{"n_layer": 13, "d_model": 64, "n_head": 2, "n_kv_head": 2, "head_dim": 32, "d_mlp": 256, "vocab_size": 512, "activation": "gelu", "norm": "rmsnorm", "norm_place": "pre", "norm_eps": 1e-05, "positions": "rope", "rope_base": 1020.0, "rope_fraction": 0.25, "qk_norm": true, "attn_scale": 0.293, "bias": "none", "tie_embeddings": "early", "parallel_block": false, "extras": ["some layers without attention", "local attention windows", "shifted keys", "a norm on each head", "value embeddings", "skips across layers"], "init": "uniform", "init_std_qkv": 0.0678, "init_std_o": 0.0678, "init_std_up": 0.0678, "init_std_down": 0.0, "optimizer": "laprop", "lr": 0.00334, "beta1": 0.9, "beta2": 0.99, "weight_decay": 0.035, "lr_head": 0.00775, "warmup_steps": 202, "schedule": "wsd", "decay_fraction": 0.434, "decay_shape": "linear", "final_lr_fraction": 0.0, "batch_tokens": [8192, 16384], "seq_len": 512, "doc_mask": true, "z_loss": 1e-05, "train_tokens": 116600000, "steps": 9587, "dataset": "wikipedia_en"}
Each number is 128 + 32 x the weight over the matrix's rms, rounded and kept within 0 to 255. Layers, rows and columns count from 0. Numbers have three digits each.

# layer 6 attention value, 64x64, rms 0.259, rows 43-63, columns 0-63
050164114147127245197159116137194195234222175000146123110007055000137171018180121118120148170116255177116255054228060239104070052193084038113066000130202000200218199003128149080030137032081019
108122162170092145137132103121112142105149137087118129125073121122132132078147145114159139134152121156152089111139136151155125126158111084125133118129153129113143141090150107148167156146109115
156100152103131113097145152130133116131134122166150097134175098082106130131175134172092150159150141145156142110117093154127186121099104119081171135121142121119130175154151146125147112119109119
104142099158109193146125103129136128143060141124107192135092113150135154127137110115130105122122109150131139159157137115145093131156122142149097145094141112124131120117084108109110128132099125
117171067149124081114123151159167148215143122128170165127113127131128102107091091132153047167151097089099158155139122137113196150144155133100163125150141146129120104132133106150109162145149142
095065107140135151144131137147135101153165128142091099169128140117119102126097113165156104110088154124131121122127185109098136132146138159145124113102137121092116193103119105126138182113153140
101135109085089098103136135127150133194120110153184162089128147103114096165132112130139100158203097112114243155138082147137170138118126156081099118129152144145058094113067196121088139159134138
162100154086123066027134150100110078046080076255159097116175197177127072247097137165158175137159045095143102192075148056165180211108142201091154244112110255099008029210094186119235093255142232
137136092114163078142146135141142130176130146144143083117140114098112109147132110122106112131116110105129130114102109136118161130070137136128087132158108108149102108115128148148140097134182167
141098167131112113130165139117137180087072114069097146109092083105126166080176114099197204160167119136160139072144101156147159112086126079075190103125109066157151167133117157148128116106115069
123136114103148091137110153132142128154103141157156117152131132112110118145162092128084103129117074109110135114088118119122164110079159143127147132147070112151115132173143128164125106128156164
103189076126135132137117115135143140163121146150128148112119105087102129090103144150094115109144153129134117136098142127093166114128114141102150131142122153147121120166127113162101173075142120
133114113104159125171122119140146121121142124111132096152148120114100103136086135118139099121097144138124116111075141120124086129104140133151095116131131120133125112149135104148159093148142126
125167106136120139174132121156131155152148148146137111132148128139208129114099110131089096107095115132179191148128154112129112129123130116156139135133099131162125150129132126164103101100177122
080150143147103188121170121127206210192189134008164137087052042001133149020170121127166174159181162135099251070209053239126135076150101065076156008141155000185183128021112180106064153075088045
109141101143144118137134112141143127133062125166158163140114117138111149133097106091095102107136091124080132150102148136160104140152138163121112131121089117153151147126101129132131104086142157
123144068127146087148143144134164121155175128141154124124138144122085120114142117137078111114119137130080156159100202147153162133147138131160084143114116112145151079120135153161137125072124156
124116092116127133093102126101127138145115131149107177131081139178121141120131108105103134106123079123102165150099130119130102130153139115063156140134086131146169189130103116125114171107099118
149098110142115128126124116150091141137112134079119131185148109136180116109124150130113090132131097136109128129149122087107097148101149111126147112144127100129117200163079090131075068109114113
163152126103120070135132160120140151128134126187180156131149146124111135148140122136084131125119073117157154123077128132113146101074132090065149144127077138165128161108129134138115157075176124
127198117146106142109092144113151139121138122126152164121117120152119144100163113134081145124135123151135158146153130122158105116173126169148158107116130151100155154149112096149132183156108095
# layer 6 attention output (transposed), 64x64, rms 0.226, rows 43-63, columns 0-63
121112144105132126128127147131089138111129112109148119145141155131138103124118102093133108118152110140126115103080130153148150146124163108139147091117123126172159129124127125137117125111112136
151117151099147131187156098176099082142082140138126120154118164160160109134156114106145093127111107175113119118078130098103114148047181137163137089089121162176138108137156137090101116132111139
144196139120127127111177200105093138174116133158110109097071116187193163159084088101099147129129122140170138140130134059107177138147097098097185091147072156154147096173146113111124172106118097
099067148132163090126090117105164083131148117107171134163166186106089039125114130112132097087131112080107102105115137149132113158128145137154093101134139134162087101081159164107085114128122149
146136148167117172151130123133078105091125085103093119107130145115072101172128149148135071097138135107118108168055124164191116119178129141094114148074133072136156137132104099160115118078102101
126156128149151147127084078098109134133128103155097156081113119077153154109116095135083107101155147103111146123108096162197159135163162179074085101207174151108099160160178150153128119141137187
136122122164127164104138173110123129083151120118136125148161116160112060115084157179146137121085150095141115124129143183136122152130124090117151148084114109165164119148128095134093098094139115
141152110163130136123136114106164120135130143143117159119125099137116151126134137162138174131115141096133152144193132120099127117135098145112135156136132152095090133130132137123142141135136121
116159167131083146066111153121121122079146154105072102099135120143129179122139152132120134099084139153131118163116124127136153102161080105063157123108156121062194142151132067146152148103076142
146125144090147117134146148151099138124123109132173113174131138156148104155131119096113112120142096196143118105088122124118133134092145106165142089078111143164163119139115117119120128089114117
151185197169118096126131190106144142111203118140080120130102125119072204116121121126116135118159157137145084175120144087153117084203092182092119123146137096075180167123117067111188153164091108
104150186151123087109121136106156125138111112157095099145125154159107104136107129166108033097128123099118105134108145085180128136141164089164102161082123062146154149107118099167112112156191120
094160134139079094114126106153089128093167144111092103086161104132111201139115122127136136149130154144115129141190122133139147084138101116089116137143136124068068194119146118149185166166127183
120139138145166077128133094086186136144111145169108095132145151090070119139104217126102090148112107125059130151147147133129157083140091163144118135085172108133153141093144140126131149171147130
125112145113120138131142150133083126113115122113156103143128164134135087142133110091124090119144109154140123118070122151127137143096166102151155096094115115179171105126114117130104120093120132
176114179137088110120107140060138160136198084095129098145124196081104088088111107158157134145150072091114069094122143162079101108163095170161094099139117108140125142110127153131119158145115132
138143113143103154098074077134083069118134155099079079085108180099113158078118147171121121109120109081116076104115125110059152123214119138095117129116113114125142151125067101138104133164159092
111155154164129116135103153113158136164163097148134120188097125085043137183151158135153146149165156090139110085047108097133073179117175210164105157135131109162124079147115137145114091126176088
086148134078163108178160164121144180112142135119126149128144139095067062135085161048108116194126121109178117128068159147160108124160106133124084141115137096109101112075160094126154130153141160
130193180178129140114141167130107171146123090185085048154094101145135205138121158123148182157156165168124098106127132063157148131143097141123129140145107073143216121166070063124151163153121076
149116141156116129174144152133157050211148144132093180139100192136113087140122114125128085139124107108053059119130124103143116104130117165123102177161134073203104122103138138123068081151154108
# layer 6 MLP up, 256x64, rms 0.242, rows 0-85, columns 0-63
116123093103160127117072139184127136169161164152088136146121131078087137147108096150124065146081100122114132083191170193085161158185120096118128117180121101150166128168147133052088089133160129
118067116170160085136128132143135163177120124116121102120155163122201178084163092070101110126146126073142108067176114138113084099148109142143147098147111139137100090076082112156112145125045103
093090078159197216097126111128099143150212142107128116118087127145129139110158098159122165101110114151113166096129101130119114099121137147067142129151129091177112168142097118134096120125122053
138173129147202154146068139188140182127073148097122090130122168121080179122138124089167135144100109118162175179112131147152095114156095137069123142126115155148125139074144184068108156174127123
141090132130171130177114150110180146081130136109143183163089178133160155148112096138155133149144086151092148120113126184108172098169136138126164089105130100168076104154148158124164074140114169
089064129179139128064104174163177127154158139122097124136168139151182139179124121103142096144082114132089061173138149120151131087143149173129038137151179117147174093063122136104139128086124116
120126129114104131122144155131190160108162139137127143128111112096112106127166103139094087153101152074064142073097186165110089100112073121164156118092144074117108082088142112100116131116102142
126145103186139162190119148097148165106152190091127132138135152040145124107189120121091154146124168168159100135118124142075134028125132131090098133148119112131164092123144142117125121146070063
112141118101150197081088156152183173098130133195181124140078135115104150074111140125112112124068097165097147107159127142155162131135174142137151084140145116110169090132131190105091158160115147
118160110146125130148129138088140127097159231041129150123133136083139203125114141084132108194103065097112133118154118151140100138172119127161125127127098142130156101160103165095030162145155091
076124136159098118111155143145119115040180114110130129128156116108144123104175154103149113097102150195152127127130159123135166100131108082121081122136147114160159157093073094083090105070152106
118116083120150102093102169112120084100188137164157093116105163084179122049112097076088165129092193146088113096192151197111117158121109100059100090166115074157156074132063142122104145135114160
092137161153165176142091085107158153132090132109126152142084134141099165071124130097140118134115176118060082130121085163176122124096148124075146074184096088146072175105133127127097105147100105
116127147120177170143129119173136146155126120120158169152141161103108136132145098136134116180164141138147157137158138172137084132120071083117123097103175131133129158157149156117144081114142035
165121082150111146161083169128168172127172172101139108143117182111168105126192135137092106134115109072150091141126139204086191122199088141066072146097101114133151172175147123091124155111101145
126068085112113170106137138152109152075160125134156145100158166176134153113169163134153088133162126170057118130138095120159113126126084105132096129130089145185130115077137182089114061100087112
146132157149074145124120134143139155159103146132182115169136114181099183127101141099095138097145142125148129044173132141144109015144095111137069101114100135154130140137136175121093130179122088
081212128176140129116124132137152176133150191145135144120143143117127157092120175131167091134112131083108143095151141112083104093096125149091154172131124145118156140149131147111073139135142084
155121151147165122076114134104133150128134178073174104145142127154079153131171166057053102112078098114125101100117093115109120124191121111150136100196173092116107129123134166107130156097060112
094137155178104083112099179147127157107081155100133131098114204159133167140164136135128129104096092136132167119116171149163087141178085128129072146091125141151182179141111149120149088153105158
104075110153156183119116103155173157106182140081211194173112103101118139100117127095131140149139081115107142160149077090100135135112150116149132052159134115149150131126096090162129130116111107
108132169156147113168117174171087121116104125139174158138115096127102110085175111105138111074105077106126112076152167167122113077186077156117133086071181145129137093125102141097102095090107141
086130107205170163112086090065160114175137124138116138205147159131113148115113120070106127122138145186123155126089150219099135139121083139064093139109150145204127137142112101119081128121114154
144157140081111072124087187155158145092127164142143151157153070145091114122164115113128112101132203125126132123123143144113097059119090118060127108129086145165126135154116186078098080121079071
104079119207183172157133142159176144110119161150095108193121093147109110099117093105129121151142152187068111135109167146076089136148086121059166098143166143131133102104105142149136133083147113
120090104139162175152113095139125133057100118107161144128095158120101195134102114113067125120122103098120073127123095133070150099140183093133117123119127146142148169115097147092063109107049055
129087060141104148156116125148139204111073132080163166095121154140150122133113092131124132192145135129126074150093101167158107124124077108152172049116077070133200161137156141136103101136111177
013172150187177156099127121087135116148112113092136167166161159127128108170137123092154113106121161180137118057113133178102133115215048133107094084105153130133158096160150140061115175084103130
121109081082143132107099143154160142211086165117109095155105190125095124159133127122119113111095166123135168122115090151115176143145110099161097160079132098141142150113099104111108159136107042
109131135143130190118100102171172133175121137122165092146087114128094202115164140139142161139131170105151118126119145122186103148150076123135107104085152127142124113098130134035127120079100080
112047066118127153157136121160160112143118087098198200152090207120116127099149148064136148132128161104132133095164139130178165139144097128078153111102162106190150158119132161129142167155147036
128172075155145100087135128135157148110143153092123156137196166143061163091137106129086056113102070104094144164117138118127140121170138150138134152150116123159168127106136101137119119102126132
174124124108142135189107137131139127080138137108134094132139149119119109063167131113146116111065118137154126116137117165126095118149084061123098104141154108133167164119057175134102188150161137
152074090101152094125080202138126120074184183121160125179161125124139110163122130136067150142148140104112131143202119130103142146141106149096088153173131135173123128122119140149084124115075072
118132059111150137111068151107140155144098123099148173104126114162129103078107139091091083171083173113135128127095092118156167154155097092087070100164121134144144130168069135116159094134105165
140176129142173133128177152148149136163134156144136156123154243181104133161127102125131074145055072131080137140124122112167108076197110137115151126155084132160147150073113114114112093112145119
145107179133123178157116196123199204048147152134143145141100137072113140156103102117106115145115189058104146086154136185100161142110061055106112107153107103135151114087171196190106105119125152
127177093144118132162182135132143190132139164045195119128077168120145161132120148109122116112099143089158128055165106162095102082152129127137163172148112137169070125142117142130097128117112125
086169122143124138105129173120167115123188206126132156134146129096098174090226126118076126144131076124117102126106200131112120139124066145122197135145115113135145093135135094161068170107131110
105093116161178153184127163164173153112080152095099129201110200135081143145170152167129119168103133114163167161097103120104153123138078178105187122124120115118102156149111140133079181092142079
117168159126155170081107127122160161035179157106170120129111143139148161097137149115053109106081172146145143148108150151151143089166111097096132139107134127130143169131117106099147155096121083
149125118112141124102153154120156177063109097082128116145084127119175134101194067110072103119095168133154114077103105137113178137142101125093102061114134160140147124133107173120127112099181120
088099109106129125056116126168133176150080143146200143119065155173118146159111158138140117095064156120059126136111144147124203147149116157147087044104161091175132121111149191115105094157138152
088089119124164113100171161156153136115096152166139112106107136105126113133130117066131129095093143108088121155187082157075116179120146094177111101214130168148157117113112184148096123097087145
145165171131154196134188124167139150137097153116133155143081145114093149103126108115071111086071132101106126101109169113100152121161115196155130091162166137142098162127127158076135119096134079
064141161156173074114143139200175157111164166121167149092065111119081176074162122120139075113138092103131116101141064150128099120145131098056116128120075091102108131122150178106123142127104044
044158189169078171188048173125169129103102156101131096121171102132151117082177132067114135162114113089128157110136067142099092138177136166100100098163108118130155130131109159145089140094098164
130127127150138156159084222154181149109151227106137110153100091142128151064172089122155100209085163161081084125113076204094106110119083100112124097153066138172111167088021170133127138084129195
119112085091149164111103115086158119121119139131167102160145116095139177136132173091126081120105156104122138131094152144131136155144131192124102117157124086109157102076107110088083092147119154
144103146147132163098087149119159194132120115103150144095083144144099127137184100103115089107073135140066188124114132100181131166110120099115169104135136094170153113134109101141181067117131171
120168084102152102140157197119107140087172181074177133117106142144152148149080130099096121147147125123102180103130149159163133059155151118117096121180095066120143167097078169117090081080076101
095127117092161167059079093117158131201132160077194171119040159135080118101128128081165123180099117161126096117120082148157176081171116137148157108122177111152110163056085162121106136105135102
132144127160193143158120103152154135105142139127113134091161169154096147117141102101125115122121126087155160053147086167081113145170133145091126143184136154136153095126096104156082156093110162
086110089110080210112119090137159151111180143140170092126126211098079164179196126144156100118108095178186157147159120175176147130131099141103141121133081128178108144090119187087113138107110178
129169046177163099081113125112159134118144147065157138142092147087098168086145119166113125155105123155086120175127170166115174122149148103145136104129148098150162163135147098108131133121159096
131084155148118171088146087160129182122138147150139142139115169144145125113109088140115109137070124124185083115179129165057112112125135066145060097075165092159147139132111144115118132054093123
136104065116172145113141148133180142109160163178145106112157129165115114154138133136132111090168088118133102111100111142095153101210188126105081125183116113179163100102111140127111087067119135
102150151126130077124150172137186151131163186123136115124144095150134124055214126155134069132130119139127123153100116115154146072184091178108125143091135153134159097101107159149082180133138107
078063098218182104121106130130140132108133133153100140125061122154112182128138069085111091143129113129136130159094091142124161135131124141102037108153120124142157125108123100146107141129114149
126075162085139152176117169124128172131099164102103094116139122130170133170164113164041087168130120149147134072100155162040182134143116180084148093172161132159118147111119135148060144102136146
160133144099121157118063104098089145169113156094072177142132161092116198090165130106077078150098157145128116078109107124144128130131141141090154133133133109140172078118131172133086115115155120
093173155105136170171103141188122157118139133144135133201128106143081074126140105087106123207112160153090090088188116140106156122110127152087149096120196129129141063074078141110120100055129116
103127126160180109109123120139121149082151149088205171136086128121134167093125111138083149141137094148164152045133083184096094119145115045139150095156096088116111084105072099122111136124067112
097135158194114077172123117115123143132140160091144143096123142120134188137180098099092102177077110162133126138104157146085093144185103073092118138157130113167153112132103128193099127165083126
115159174133082127079109117149153161119135158115145139163098147071161122107186121151101126131071094107150163129153150131195139082153106118113131045179097128151162176172019097148082095043180122
070091167128204117136103116168143170198117098079142149146084151146185173113108137114096126159150094106123152155144090122178149110153116156116032133155149133109139120122102117113093151144114114
127148148114112117143142128089148192070118107112150070159104122133136149110175132099136122107166130165155135116125086150112142112156124058127131105166118130148169157138123136097157154095128133
147140084122207116173152175077132128103101127113146138088140162128131105134122105185146122138033165171129141096128098211125142119098113176062131089147120122140143112092117132076051137155144099
107100098204160097116115157101120128156147160168097135154125171091115155124093055138132132125126126113116108135144104186089193144137142119099169120177162092152139138087138123137077128175141126
153061066104169125094110185159154139114080162134140188100155189122173130121172116143086103109164170103162160106172147145129194144162106139090143110134161143173157173102111110094133153089138057
084118152153109108104155159156136156099148152132107114189145070096156189045088067047121111166174094117137106108123128125174198123203069109105141122143170121171167078155143136109132137108102128
124123090201235105085049145158126186135139136095087116145099114114160104110090120155108106194066177085101113143162088118107108106134144147089070131146167122144212109069114112116076120174111127
051163102173173137091152171112171149129122147151200172170113130133128108042081032110105158156156143146100130091136143084139153108131152125150128140121153070152176174113089095125127122179123079
121131076143125111085016203188162136158113134114122137180144128086130167104075113175141118190112146089142143119168129177153056117131136055119148150126099134130150143146122142076070145116130073
107142173111190130080072124101159132085107137129128080167102094183136114123180114134093076129120135168118150115137062123155156122115127154118140099142110107183135184157123095138077124156081088
136107138136110195141100164107140189105162143044179185198110124108122116149152118167106100157116157126089196126086142092112197103127135153103161149150077127126151155101103158096115073090159146
135123119152159154147119133096131143157147153139078084161116179124126123147212144124081144123121101115171109154166098130156108100164105118084117121185121133159170142099130183118158069135158145
113098198101117137148090117109139112107128182143152148120142182120096095120126079150116062122145084154131145160162111113121086132174074099132107135072211120143167072094113145080114134106118081
119145135108136091119087171090185099098191139126130156159148173111162148144191172155112121108108164124115128145124143105178169115146105158111127146131156152159128135179156162062097133094092087
155141095226094119131072195161169173175110111108110130187083146175133129115121119101081114134116112105093108075149134150083103148153141142071119134097180139147132131093151079081115115111118193
138117077171112059087107142207158150152126141169198156149111117146130112126098107126137155201091086182134138093123174125133121063095105099145084094170148115152136132147157185125108117151107046
131118140173203138117170098153196134137154132155111178136087141126120140162169076143126054141102123091108109098147156178151194120152151138110168134127133152126172175122126153104126175121056119
105114079148137173093126157170134143107129136132161151117129138079153124074170119093170116089162137118120180159083173155169149064138080166152162120152098121131190163094111144111133122135090129
101178099171126176109083120127172118182076179133152140107143204115117206114082102138127096114057176177099081141168129174173152040221115097056108118139096102153161110134129113156121135137153174
139162133103143138130141098142173129093114140098141115255166142150119157093114078149098159140120133154164122112176108110052133042109074142104124109095114156153138145095103147062098138102080099
148121114126159132103071133126177113095152151145203062165144109160085119114104103078053133166136088154098110084179083137075127073143127060131145052155145134171143175150106123106053146133076118
# layer 6 MLP down (transposed), 256x64, rms 0.237, rows 0-85, columns 0-63
162055158129111099085080148136154059113093151095061117087108122115118183127178180122060136145129133124132114118102066151116193159092145142083119156106099085119082171135146083093153088120114132
131137155106183174144149125069135141111134087138142164096154129150164137090127130164191098129120120151162094066087129110134107083178144132124121127092184123159101103135128142136129170146137046
208133145110126082155090176112124113169130108132130187159121087058105126142121104108136149158154133191156202133104117136135160104083134123166157103148093138112162164162057099111116138172156124
167103157102162111119133063129136126209183125120139143144158109120088122132107152118060134123153157144143150161138139184092123115124056133104160155128118107098069173104159113105178133095155116
136123204108131139147130131088110138180124134095127104192097112140151137134102174151116135106132157144101195097122118122100062074144144157095118166146094180116127108157141132123202155149136154
140134166147062118150131159167108120103097156139116143083161105131204070124109093147100165179132129125137209178091064104152119080104127132136150116149104076161137145170152075142151202128209148
182123141176154161155152107112128130136178126099111143126117089129190115118072144172153117175123123144165156122111154114155104141111130126085103091114080151146139118132148082093112135164209115
106125158158137093112186195170079129116144095195150164127113134132105116141194086158153107127109201115104056114131129186139147087102170150176137145130143114166191091112130145136157115132098133
186116154073097100146150147206109107104157073133144101144155115149120117111117101077123143128175085130105116063120154178108092185151171095097074121122164084173119036105089144123086142145095175
138126157153084091145155124169109193148081164156040140092187121080190184159130166137053146145177138138083110161125184163066120159202125138139122140116144087160115151111164145112095114110211111
090087088138169125115107115149142112153085123201103107124098127097128120187096085139112152102139111084132164105091132122068128083124164132154129130069134110092117103153132137137139114139155093
144194075120064132169088103129085098109181110154151158156144147188108155136169174089117154067077091158165147122081112091128149076041138132104148127067106065182144119067108121092167165151147219
120142112153131153169150140094126142122124132108124133074100112185140092143164124148153140056165120094153091165125105105108156066128143090139107162131116134078149138157132109123096132123145132
174095154088111137101122118134156155112159157162120145123113086147129153143104124106125113113162105090112152120150172112155057098085163122108135104123150130139166129123204122171090148160125168
116103181167056154156157102133080133098146182135096106139128155135108170148073074141067150180154070113080143099121063147131160044170142134150216139153125193102155088182120059138109090137127161
145113084125110141102129135158180085110103127175142115084130129148128101192170082140101098092069117077146079126110147099144115132114159126153119155133194120082163076117135060130127130138104145
139109126067093141132150102124106149101119106193152122096106122170080089147146139173155128112132135118101143169083106219100156146134123068111109122151115132099095135142185095108116168103112110
126102129111065113104162148084084150080130125182093104148083120096115150128168140139135127086169104132161129119138145083139132143170088119170143067136229158186159117123136155165149114105142185
162167082075115084132179149156151116104122107138096110094139093146153117162130118148099130135155094128149118095107072139135083096085108100154162115136192134128086111101204153177167133119130138
136059112087094181134106088122123111139134109142130149158129105084117143110070184088120133182157138104110111126156103057135117154104125146131154104113121140120080131103111153099085125118168072
134141123089152122105169106125132148157159147150051152115093106130067189133164130079143120110116134133133134106095123112118150108135148169157162088109144148087151162102110081107158153126119174
142146114136150087155071163122172129153139133117124085087147101175104174081087110121136143133142068116106111122110101109193110115103107115149178110169134118055088146118135086144137129095166123
058109126107075138116156135119148137111173074112148098109110140089108141146170095174055130125108103110149107214169151045108146117114158134085208125147131134093155165200102170081140135153142143
175159092178132140148102099115094135121130128141165079122083193108085159124123174149107122115096113162156143206118103147135154125127219138175170156118118108131103130113161150129147169123139133
158084183123130163123150097119135143131122091108080098090136142134136112100085156097114144153145155100161194193179097099125184133147179140156105149099143154164082109090131116121120140095075107
131102086158097128149118137090122138155094145099089117114124130154194128089145155165110159079108184171095127161127156156129142154118065116142090159107147117068094134135136143140165111102176168
111107127162136117159160131181150116125128144121136107128112097120162103107122175171137157122132181116103075169152156105074129140119163114092217155115176125100153213124169120110204094121165144
139134121064104161095194109164150100151200126165169147144169143139140159101059137161065074088169054175199164127065127183133129112095168153117126082111099113178119143110134141121128159163082064
104139104145094132119111121143104138069119113091130163128108156141131137085171135168159110138116088093083094179130166110123102106117137116152134149199092158167092098140115126132155095092103215
138110146129081105096141156117130095140123145123096137088174158132087181113135102057099089145108130105119125143105100090136105131134115124175113129139116118085182093106103105171109118145230178
071108222114125184131199160148155108132168163191123108081160122097121153173130104157080070126096058089110174148116123167090135128144137089117119154171135133152161110131068079108137126098174117
149098110123074100162117128172127087144112122090126134106073081171153132108115136111126095050111107135145138182140124097131159141121106150142146171157126093137152152145128169148103117100140124
142151128146108125135164184163122104105092122150117103134122137142129114127069125171133098127131099157150160121116075101083126143126192188142160111174143191158198130103163195135166116069120116
098111151158159162073081082137107137151112102138138149117124150092087130153145177127178146145097119156159117144138170166134149108130098157136212162168118133139131181134147126115160097140113182
128105105107135072160122114108082120167150056129098095112135110129187176152179119085128134139110097136137181084116119119163140177106137106133139129113126122085173112135183089131056100113093118
145104177128128098098137169163127068153129140125133120038108099155121105153079086130163111146124100103064159140118099100087150102084156124173139185149086138105135144143163130180131107100164200
155129204139192112128141180139120129166119157108123152195124076102164102114163137084138168156171151110095160099166067159100137139124179140114172110170069179186215130096175158111136149132174153
076104133094078123106125150094107096186132125188124066133106137109082131090172103114114106180148153126155144123182170110159083139139121107113107060141139133149081079163137125159060134129156154
174078131124095140115109137079116164138061122133119111106103134102154087179144178159107072125109188121151160144163159067121167188159111110133084150107124111084100128167107121075122158138132142
160116117175100107109116108089073154102169107169158106122195133181157115150093120044143132075150112198104139100142139166165129172108129091078141136141157136146109116053070145151170093144101161
116150085097139079104105168131082111181107158157212147181072069135143078193107107114156132130083101139108128139165146124123159114078135104099163179090106158152166102141151144163144125115154135
156108157128121109122167059148169103132127180183163142157105178133105112106068173112106167117149116162181091129138193132083144123146167127108113123098140187152143136180104100142105096068093164
167139168157135061115156088095099182105074057097146156123089130131114154087132145153146133114127109115123118101091136100112162162178192148122117172121097120076139083144155198053114083153090173
097143180113147175141103126127171078093133072085136159127107153108142160161158113171116163193183116116154086141134109132123082146114141140198180156125078141126151134172116120103153118145111132
133127147125200094136095101124120149113115181131135093150161150136092102119162166141097171121118134195090125123147139094113124188117142085145161103118132085091107163133126108128103132105150160
124140067149084105087094121133110104142086090125183175109115043107162152120129110062146179126185063134096108076140151085140144146141185165117149210102178138138121176057110125193199115142143113
120117137106089118106100138148125066042054136103147145096070112128156127154149210119122058117085113116136193200116138155113105125184120135153136146098139145155106084152137106119161150126158131
110133127080163055126111118203173095119117101059120017035151218145205161094124041098066076127095059128095061059086130012144147139044104133169114108108106129158115105066104153122121089068107227
123113158113152127116135120096129121145117139130121149117084083145108083141122159055118112142127118084146138152102123089125149077139143151120105111104124152093135087159157083150133123128086160
097129184111124113110181108120168118165148108137104086090118096149110164072134139137113105084153086097134119117126151137083140107153113155153160107151176167096118176120174148166104112151113162
097151096120107113095148067143087104103140138165145163149143139074133109147139138108132102152111118122117045150128196139136115183095078095175130133053110083091154089155094079065132131167134105
123204128130160116081106152115150084044106136121131166090060065150147106176103148127115097182203152088148143053120098119108152093126123046148102111120175041173093112108167147117073166159147188
115130155108105061123128112097079112113136167123128110081096124136110091139120181142151141131102134131131108110142134114150117077115124120165106133122141092162105140162167158159099091111165116
141090137106179096074135051148129105125094146165162145086131128131115113192151168121112143136124122047137092117102144144108098189149117164133108121175141134060167138142124088077119116172079141
117147126119069130145155094093093169108128123170096147101104110136099104131179078098134146098101124088166150131147123090122098090100085157089107138122070147161079135113122148161125145158103159
113089164172054111159114046191063162182150126093183091068109117087160138166097150171111114145126128145159158128131143111145146099156149120139120203089121151181142097034098103108093110133078163
147140112177143080163135142155092118147140195075178126117096076119128087097115134134140118114078116105132103209131104125052114094172144126122179135099084158167156177126101103161130096139151131
159108138120157117146116097102111107128088031107135133138101138152158091171103101127158124149132188192118136129119111153138096095132171166155208104166140137136108152114162121104139149145115129
157167114073127164120125121136114147091095105167172177171120161163165135140151157162099138116108119136137139154182118054126107120113115190167114105159108131152131138144154148161190121114132125
121175113067069135087190110144171136194099083064117094066185127135143131102119147146080135124126166098114125073068149137078141175170152119111154130154181069122086095057196156145100139098121115
195133118070112109118119119109159146096129146143124098122088094162146103156152150154135141149171074170158133144106106150122081073155139130154139148078090176143075124090123123074107108118131152
100114101156182153153131150112147117091182086095130135108182109106202125066114176121138135121091103114101188171102096081042149104145095153145148149154108187119138125135147072152119113162082128
156104091161089132103140115083127140091137111027172144129104206115107147111132171146086083127151185125161132128183147150145141159159165124140091067160025206099168136135166117167130159051117129
134172106110158116115134163052109134157113026092093177085157163137168098142116142121123150107087165102108125142088106093073148138127080116182075107132197111103155141091133158103086179109098122
170166188094100133177030204157117077129119090136052124127102129138169118130186105157176182155131160184103187065091039163101123170083167122127112153164113153178094087124147152185095138079188135
147099100125103148181166098135110115095112130101124140159130131136137176153080164102082130108140161113112125145137135104087150190094151122128143159145151150068135108122121105145170126142125114
106157094158173082165151107175127082134169118139169192115112118137126100141086127133119146122112113102136101127152164099116119110109117113095161179135157093113140113081132147143096122125168111
171108126147089131124111139120157162072153138121097146131152068115126166172114123098154120183145102130108149136021121122137134168106074134171141059115134152150103031139083071186189121125110121
118127116087140160145152132142068114102152096160093162088127140137108144177102138104120096152121136132156095117117154115170083182130172125103129107123154057138172103167092123109070153084112105
135124137075086084170128129116121174102133044139118090107173143113139087112133128181117143101076150117179186168123149107111151154156120097142098109151188121134141134082092129086185197125074128
175065109144084134119054185106117138149165130204155090091133037123161144105072087109199133084132119111143166116156133105163089120202126171109089052099104171153071105130103148107074130065128088
118130127137137137130177067184175116158192156176084181154131189136169091188129155075081170119113054084136135120164115097156144136059053105112116084115107087117074115160096098140179166101173143
136128173087088186054111111132108132101174124105067117108058204096105159144141166130124109109100147073155128122127103145144135126148168123096085161093169183166118148162173143159115179090133106
079150164145127118100202076160142147121136090137123062083179198191143127195121117139158141095151119145112139128096124126156130129129137190105143060096138195090116123106116139221096118134149214
131085130058147135152204153124127138216128125134139134154153064074102120157180132147125134169106133166146164131146120061122150099082141133122153150174115122152120095122101160132177105146154159
075161129128143104128110198122104136116104119126137100133117165146088087147104107137139184139124151163133098088166079154115157156107094131101103076069174158175112140153122127130143080168194083
102103162128153129109173129107124143185139073172111116145138115154130070175072139064156133090144112134117136100122066112159106158100144107096146112130100103085114148126154107163135181132136172
086109123102170160124124132071152084159113095101136189107132126165132161095158151145152115151156160119139098096121130110087168131109100164142160133153100141100108143179166098107207138149177123
104093128143120148102179077076172109111129113109154120080083123125081125120098121156142113106087143153111151163137167167110113125175109092125145175151087148090153152118135115119144155131136118
178124106172148111111069143114149171171126096147117159120086149125109150138178189090078048104125133097098111121134213112126137181107140069129101196127193121126111116093128085167161160101141162
099144127047087120092135141166144098127085087239158151106126105109111073126116096187125146140159092081149080091090150135126115076073166129140131092140125129158117186148123136163136117115112097
163153162133132083090066180129072106137126140115079105135137095055117162092076091086102131117105125100106161134090137178127140099058132090137108126077150150141149134152118127158081136120206121
112133134096108175125148134154081123161121112099075137197160117129124149150147122184124161112159162144154116111132147173143114157093100120108156129149128093056152126067162114146131165153138129
149115110100114096102127142150155087121147174140198148170163194125166164114127164138054184114166181209189191209140181166179117190153140128077155181073118136156108180128153140153163122160100153
148127097195113072117078094178139127119175162068119098105135103116145106048141110160117154092155097152103120106160134147131119172151159114147124149165109120108133090130165077183147145144171136
165147155152073084114159161093126183067096137105151123086157091111133101167142173147093110124123139133124115176064104083114161115105102149147143157118113154102083101072092136163204220133115139